Part of a small language model's weights: value embeddings.
Each number is 128 + 24 x the weight over its row's rms, rounded and kept within 0 to 255. Layers, rows and columns count from 0. Numbers have three digits each. The size before them is the row's rms in percent of the matrix's.

# up: layer 3 MLP up, 2304x768, rms 0.162, rows 196-212, columns 576-767
# down: layer 3 MLP down (transposed), 2304x768, rms 0.0439, rows 196-211, columns 576-767
up196 106:114091161184160143124135139092135103109124148137157158129099126131130103123143141170160161122088146124130146118142085115163124128123082109109136124115108109165140166154136101160088130136101153135142120113128146099117120133109136107112126148136156160140170129113129162121122172131097099134096173139139120091122162104121151148131118133180156074118094127118113147108158126146167145158149162130109089084164164157141136118127150150127129139122121118087100140114112155160138135120117170103155111157158169135120134132138116121120092172126109146102099164147107141121092124179137134180
down196 103:141157164150172115140127149099082176108135112189139109103100162094128118115115129134111159116082165154135127134123075164131158114101116108133142139092114108143115113133116128151126134134120137099103140165160125115115138161156061077121119140115079121062155146122136133155157111120135134136118125153141133161169103179150098152131144115137083168139162123095173133111099137118112190116103092145109093174135137108111148119105140136168120108117122138138083120133097156141132121126119147162100124131135145087116183146120106123091122129136121160152141125092141094122149147164124083124
up197 074:142109120130111125115140135129151158151093088147109133137112122106134146112114145134103123148166132117145138150126140121141093118136157101120114144134131102115144154139120124074151131138085127108109108128165110129143117145136124109136141141091139126088085113113137098138172164157110146177110134166133117099138153129126092156147147131096072135156117138109132120134133174099130123117165115180140097156092112152141168090120145108116096112115145163121147150125140107138109101139152100159143191124118136110134134130092123077118149128120136093124124150120127054084123116119124117133
down197 071:146103132144132149119107144103162100150115150156146143131132124108147120110096156108115112103197130114164199158132083084182102054165090121145106106120109133121151131154145155113158101152105105097113105112152097163179153097130143115161146117132118161121095136144158157112128121117108123121106113106140162153133133134102138110145137146099141147160140126165118092184144118093143108166127139107146087100120125133113135100129147100127173105112109142114151163131136146148099081166137146105123138126172143129137169134130132133073140107151163148071072135111118130103117130147119129130
up198 105:102148113149135069109150122131106119098115069106128116143139135121113125128145123110140122152172101140124091110110118172148121124065126138098142117150125165114114067099142104139161121134117136089137135156131110135113093151108178093159140123117094157110158156125146110150130096126150128135112113112188099133111137087119125143130111141182108075103136111141141189100174124130131108116141095169136154125147138139142087140089101135113128095114128110108118133131120092122123124134159148064092147133110122096112114149088093129139110131102143147133130103116113121145124143117116114131
down198 102:175123103126101121130105098079161152091127089137088122147117142091119111141149096122145093116129115104158131096091113111113115136115141121068141125109171141153179155136118119074110127119113133113173130134127110153132151127074107138167108137077126149106181134104152100109105157150122126139165165114078075094182148118137140145149105096139122162159123143179127147145139140181142136097151079137152135147113124106125123121140155132132095104126113131165132100140123117075143155101168145145111108110077119138141128097167116147146121125116114107109107121105117157093125108098144091101
up199 090:065134132191120153152120077164138131142104116125126128114143142162128122111164158121143119121119120126138118091114112121130138158110128137162108107157117136167132156158100078097101118147162137133126164136162108127057127081181127114133200107114150132109125154137126118129141162096159167137098177131064142120136125126105121143141142133134168097083102146136131148120095102124140159138132140190150153148095148147078129138156111120108151137110135121144153151139127140141117157158128143104104147094147106112114144127166110131119155159069142117128146167172121132114134137115110128096
down199 093:094124140153115138109166100148162155132141121101088132130115120091166104112122152159112159141158127058127139138124128111117103140128172187106150133103179137104112104130103161140096094093145114150111167110130114123112122124135125152132153121173167102096108130158139111122109149135181151128132135121135121065201099133103121139175151109077130118104104087154090149132159140124127116159124153117195155163091174150101125145114129105168126132137104142143140152097159137095130158131107143127116135108105153123139111124148147107131104099108172141093177139104129165138092135121111175112
up200 127:119154122147116135130116129105142138151116137141173128058136127102137184148118133158134118113098134094129146171130129099114119085122108134134139121105107160156129138169146133162097084159124129142098135123156152154105115115141132158106128116195112131142183051135151139135112116174133086141146107110175191125156088137111149146134118121136115105134138118121098139125140124136115141169108123070117147163155191141156138102153102132156094151136176093137137111140166127121142121057115143109132144139145111121143100139152067101142102131155145101094128085138152151115112113112133120142
down200 130:118150116110116121098111176109160157157113146150123154137156123101152130085138115135118091098099106116147137135141179126174109103104131141130099061138197149082142158148138118140074148131136133140123156158138138148101116088150134157116116145077134154132079103099097114165146101137109122130119120185126110136123116158123107133175101113161119122144080119113137130095173151118146133104104080106138158095137128145156117116144113093094164103167085128129111143103111130122133162101143097144189126100123124098115130121132121086104147152131078134124113124116078140138100097140126099164
up201 100:130188101124141133126130115134150131115091149103158176083134095168117138071145129124096145162128126113132126135116114138120121098130131126139075125122146072137117142096141121158151128096121132114120135104103161160121110114160143158132143145147147119156093119159147148171140135112130123094127075135090128145126131093097149130133140148114151154145161105151163143079110130103178160145128114172084162171134126135139111116126182129135126156150144104093112128168168197123131125124127108147107153139167098119157117138112142112137151137140157128139117119145081143103126108092086102085
down201 095:116130132147155140158127149102156144166122168166170117126187121088089132098110120106129142163172130179092089158080090110133139133127159153108107149165130131136077112126115143109100113135108131119133133155160106124131125144131182107087077129114132153111116104155121121132145097132119090135121087100092180109135124101110145147093123086048114106095113146146126115130152123132183131120107148109123145131123141079081130146134128112145126148109136093134085163162118099200163126131131126126117135115136147143107115120117179133176145174134142092135119145098157154127095156111112138146
up202 133:149119165120135133086100125150113115104118108152115118124132104162155135090121114138130109128119120130142142176107165134123142156139113121130123117173078088084132107142145119117139145126134127101136083142150158104122119116134144138095149117119121139094104090149095144128188112189107166111123159141086100149144148112158141106147156082126139119138108140148134160121122133150152165103111134167152133113097141079147141099122134091138150119136104130111099138159149137108111126096089118128150128146136098111137106112150141120100125128126163131134079073128122069123107112117138113133
down202 131:134148147128137146122103160138105119086136123095131117158123133079130122132109092144128091093122083170099137148117165148135171133117128109132112163180166153133149145129133145115120101132151135118113128108132122157132106134134136158120102116118091090133135165163185152157081108147165089102117129090111119126130112101098124110167134163120133153107112126178181136122115125133159102116120116168129129099133136092158094091149119097113126115132136122122136083118108161165100106128160116114090135124155169119134122138141141120117123154147133144126090101133186133162106098127118123130
up203 114:138168078138168154117129120107137132142150113112088175132136153133123106062158112100148110134163112105141134155148124111113118121169129143179121145143100137195151134153143142124141100179106142131118125105119124169144121113139122130088110138114114147150101103093125097137073166116178152122112112115117087087132164129122127105173132127149147116118130153114093138112120071127125139123143163096166080132098116108125107134134107138093136128128104116141123121135095117098125163162127120137119136135096140098099121143141149115127140127142114103146104110107163166142147143136121135101
down203 109:170121136138153144117152082131105151091126121124140148100130116106171158127151081180139113121096134132147098105121162121050120137145117092148082153151122115136078151141118107133147119177169160122150109141173086125106133097121125121084161150139100133163116134115156121161130165088100158148112138123132118142108138136117173092113143117112135120151156155123159105135147142152154100129157169133122120137084142113166117118106080154171135152132139134114123146126105116140079171136134130133129151121109093105084116114121162125145108127148105146165102099094151111145149142125132172119
up204 138:151154123151150129127116168111120101136100111166187135150127156112100121123152123127137093113148144099137095165126116119103118140144114104116077086124135117109139147186109117106130088184118108080138155130138105127099164124136118132058124116101096138144111103160153073132116158135121165146167129148112126098111123137171095148133188128113088214107131080128120134096103140112130100146148117125112115125091131120127165105188116109112112161122127095109163140116142117080125128147115119156147109101127193129158125139120120141114160088100136151108152159146136089142143119115174118143
down204 136:115149108122148151107135133120068120104087147147183118117072138116164126138151166101179160141146148119114157118142131101131109129100134164112146125157121116115080126130141160131142130136118133185145140153170103142143114127162139149115108117116091146161091107180140136117125101139180156133124173137104092133135133096154142111117141128167187120129152142094084148137119144109173111125092121168104151132133163112110098118118136088091091107106137100142144150114096142145122109138142088169116156123126153146116121134124135093085105127132111142149167170186130129130179126148124153130
up205 117:166143139160137120072115154138161120103137124173109120114091108142110167157118091127129131119106129109097138112141152125133125103139109109136140092131098095152140125159126156145127111132117139162137152128108147165149131152162147122117155117105125161122086131144089142175091150106116128132118148140152126071116077163168128113115088109124122110111111126164136129156158136108067160134134155108097146073100121174088157111137136183097117148120152136128158106127144112111181144160129167142120144140110118129130139134105102092128100162114143102147138147154093108128136129140103109100
down205 120:160112150128129093120126128134124129166170166135111119142116167146137133141116126095117152125174147108129112141119100162162148143162126122122107121110141088087135141146102089129130102109137146118120114057113167110116086146161121139090080086100093088108153127140163126104107080149127146132129147169129145096149152147117158115121133126119113130123143117089174116062137095133124139178151138145176128124150127149144132090165136137089114132121153114139129152159164087103123130148132122107144119159079186144122188117099090107119131118105098111099103138106088130097099137143113182132
up206 103:095116117141177097143110115121109125114126167149157167110105138128118101115102138130162144093128147127110109147141129169147118143131116129109123129135099173145138150120152182148140161119102106118139136139131159087154126115122120120121155138141150100172097133120115116127166115136095165111110118138140110092118126153136136101110152136135134128113129105118149112127115143160097121152159117148086123113163173149101182114072111132156157129147110122140154159132100156103111116106153082072145151137060144120173125104157126152138166134108149168150135173136139150077111131152155137110
down206 104:118114119132077091121130160123127144107138116135108096128129104152123148139110141117171177147142174140122115126149130131156126095125154138137135118152165142123180148143075124113144127127141104156164113129122172089151125096119155118115105164148109139132135124113115126111126140129132128140104146150174126119150151129138102131081135160093125132101118107136099144153116080109116123132120182095171134142078175139121131123120119117114093144108125142168134161163142155117105117168145123095172139153114131130123100093133129130111094135122153120124137091154154160114140157132164150147
up207 113:109104080175125081169126142174127123160106107142148142108118106154115102181122109134145077096137182132141124091102133169118146121132116140162118089126098119128110114136149128146089140118162148123116107126127068135137137098147128124118139105105144149121054079129132136140126147161129160107107146099168099152128136183091150148148095099106173125089113180148109111181100163140146107113147148131202156138122092134107121072131148131121098121130106140138126121147151151113178082146104095096129130136137108098158121111147163126143176109150113141128127136170129114182169140132118162148
down207 105:159111181095134170163128159103111165120156134170127111130127113082113117135097124138139133126112145121144125134139119155138148130114141104163157122133144090123135124117094134176120131134150074147197188131120127136120067151073113113138110159132068100146140145150117119155141074120162108118149152143138137148132162164155133155081102107126140111113158150092135124155135111144152126120125140137160165131131112131108145129128122155098129093091125111130168167132155125127133092146107119129102109099156143149160132188100128128145115161078095116149136153128153136124157168097085153130
up208 120:155130123143110188092160126147129148111090097138103128078141101099134133149104080115150149128133104139130127118140159124099103209120098148148073109123170084151143122135106122157116183112142114129073125127140150121139105140151134142110103136118125160144130128121114138140168141131130077169128187136150097090119086101145146116098116157137136133156153116158134134160125157115122114118144114180144141133120121098080145082155131112081175146155188154147141132126102096117061098114115122076122142124093152122134119136116141100097096112170156113121143128087144116108124130088048165133
down208 126:074119151097089137158144130126129110125140110137162115144091097129157132125098126137121133146166111135125147109101119120130114122125121088142085115168151109164155125116137171117103166145149125116099123134106172151151143107128123162139139110091121115161122134144136174149141150103170093175088154113132117114103106133115115119131120116135115148077109130134132148135135128135126138163117147131183093140097140113104128124085138113094147139143130107137115136122119160091126154170119111098082170148145109131142123122138115162147071122127152135110155123153132122169090071137125129075
up209 117:127129094111105139119139083119108139173113114143123046095110122134148141117159136135169097139146139099148154213104131121123169084122151129172147096108123157107114143141098130101093140168120079113130135091146106141153163122177130113110112158147136152105167174131161103123109095145137138108130129111141123130104132152138101128151151146080091120160123139142139114120153123165124117108170145089126176142133167074132117134180124129129148118138115104088128086142157129145196134112108089135101133112127131106128122104142128138124170109133087090121112128134127114135151099151102143121
down209 126:139086116106109112145131075080129134129105103103128136140122123109098131116148109128150132096176158147134106142131146137153131083134103161114169084126184101123130133128156077124104190121098130137156124106128151174124108120135120107148116126134117157123121137104149119155141117149143116078111119081147109154109148122106117153101136146116134122174128114147087161112146134126111168126127154172107162136143152119122123163126145149118109110110100152118076129119130180111151128139151117151103079133102152161129129149129130146166124147099135172111134123157116153155143161076126131122
up210 092:127101092104167132152112142162084134128121125144105117132108161120126138147120104096114136143141116125127107128140149075156091133102117105134107149151129154141162116128120123105145120121112122097091104093112146139114170130167123111169111146122102108175135125121139118090127115130144167109149151156119113108160114112144157115135165126120094136134136116135088132131134120158125125096117103172150185100125135085106164107143166119112137095144122110127099128123156075106123121093129116135122121150122154146095152164135123097123107132123124142116140116144107131135114127084133143194
down210 091:142092135137095155102160097120151116168080117113111133121113117118133143112138082194165093071131102134102111155162128108083095103146090118140141154100145117155095126140130126128124163126107124120118149084164138144099115127109161124146102131158132116150123132155093056153099125166129124133128143124140101148080143131108128138133119130145154162148115129131120133128121153117119136153144118078110128118140082101152098116127127126136111096119123122114172181132115142154135128109109114109127104141173143133111119163131142157141141120090124140084135142180179135106169131084117155113
up211 045:091171137115160132130147122133143119129115076128095101151157094149121146136154136150123145149126137107122139112100121113117156091094127125129136162154126111115156156162155114165134116135117169143091116151130147107129095104151138133152145134137114139133103130127164153130164085096101087127140146101121149140168101117111142145124139182117128141133129164136131106119106121113149125117073106139132124151096156142107143087115121140134117141135140067106144104131166146113106154126127191130141059105125133157112109138111141120124136173185110144095130152190111145119138129144181114110
down211 047:077136143151134118132107108168145078134130141140131132121085132146127114138143138159128131123130106131164153089102118159072157095121124125135099121146130179144140162157145136129152098149131140119085128102136086178115083111118100114120187106131116139144150124117136109143130054110167117151119124125102149141118161132111138164082149110150146115127119140120144120139136118130154086119088130135156121133108097103118138136078150112109094113144141124131136097163130162157177143103126104142146094108092132116152155114159120081095161142153139131155141115115125140119145144101126131107
up212 070:160075107139117127122130154150146162101146086153104115142143171165130126132158127113111098160137101119116163094177166136127125130115142168141162200146095142144094153135117118161126128132133126171113100126114160112093119165136132082129123106184160090118146109143142151081129138146141175132161119107074119161118117116169149104108152116100146111115121141135099106172080122137144154098097135109098161068140084159145147124145111107141169077164115154082116154127106116132120136168106157120122131135095140075118135106126109146093138102097088139098125152117118126129111103118107087154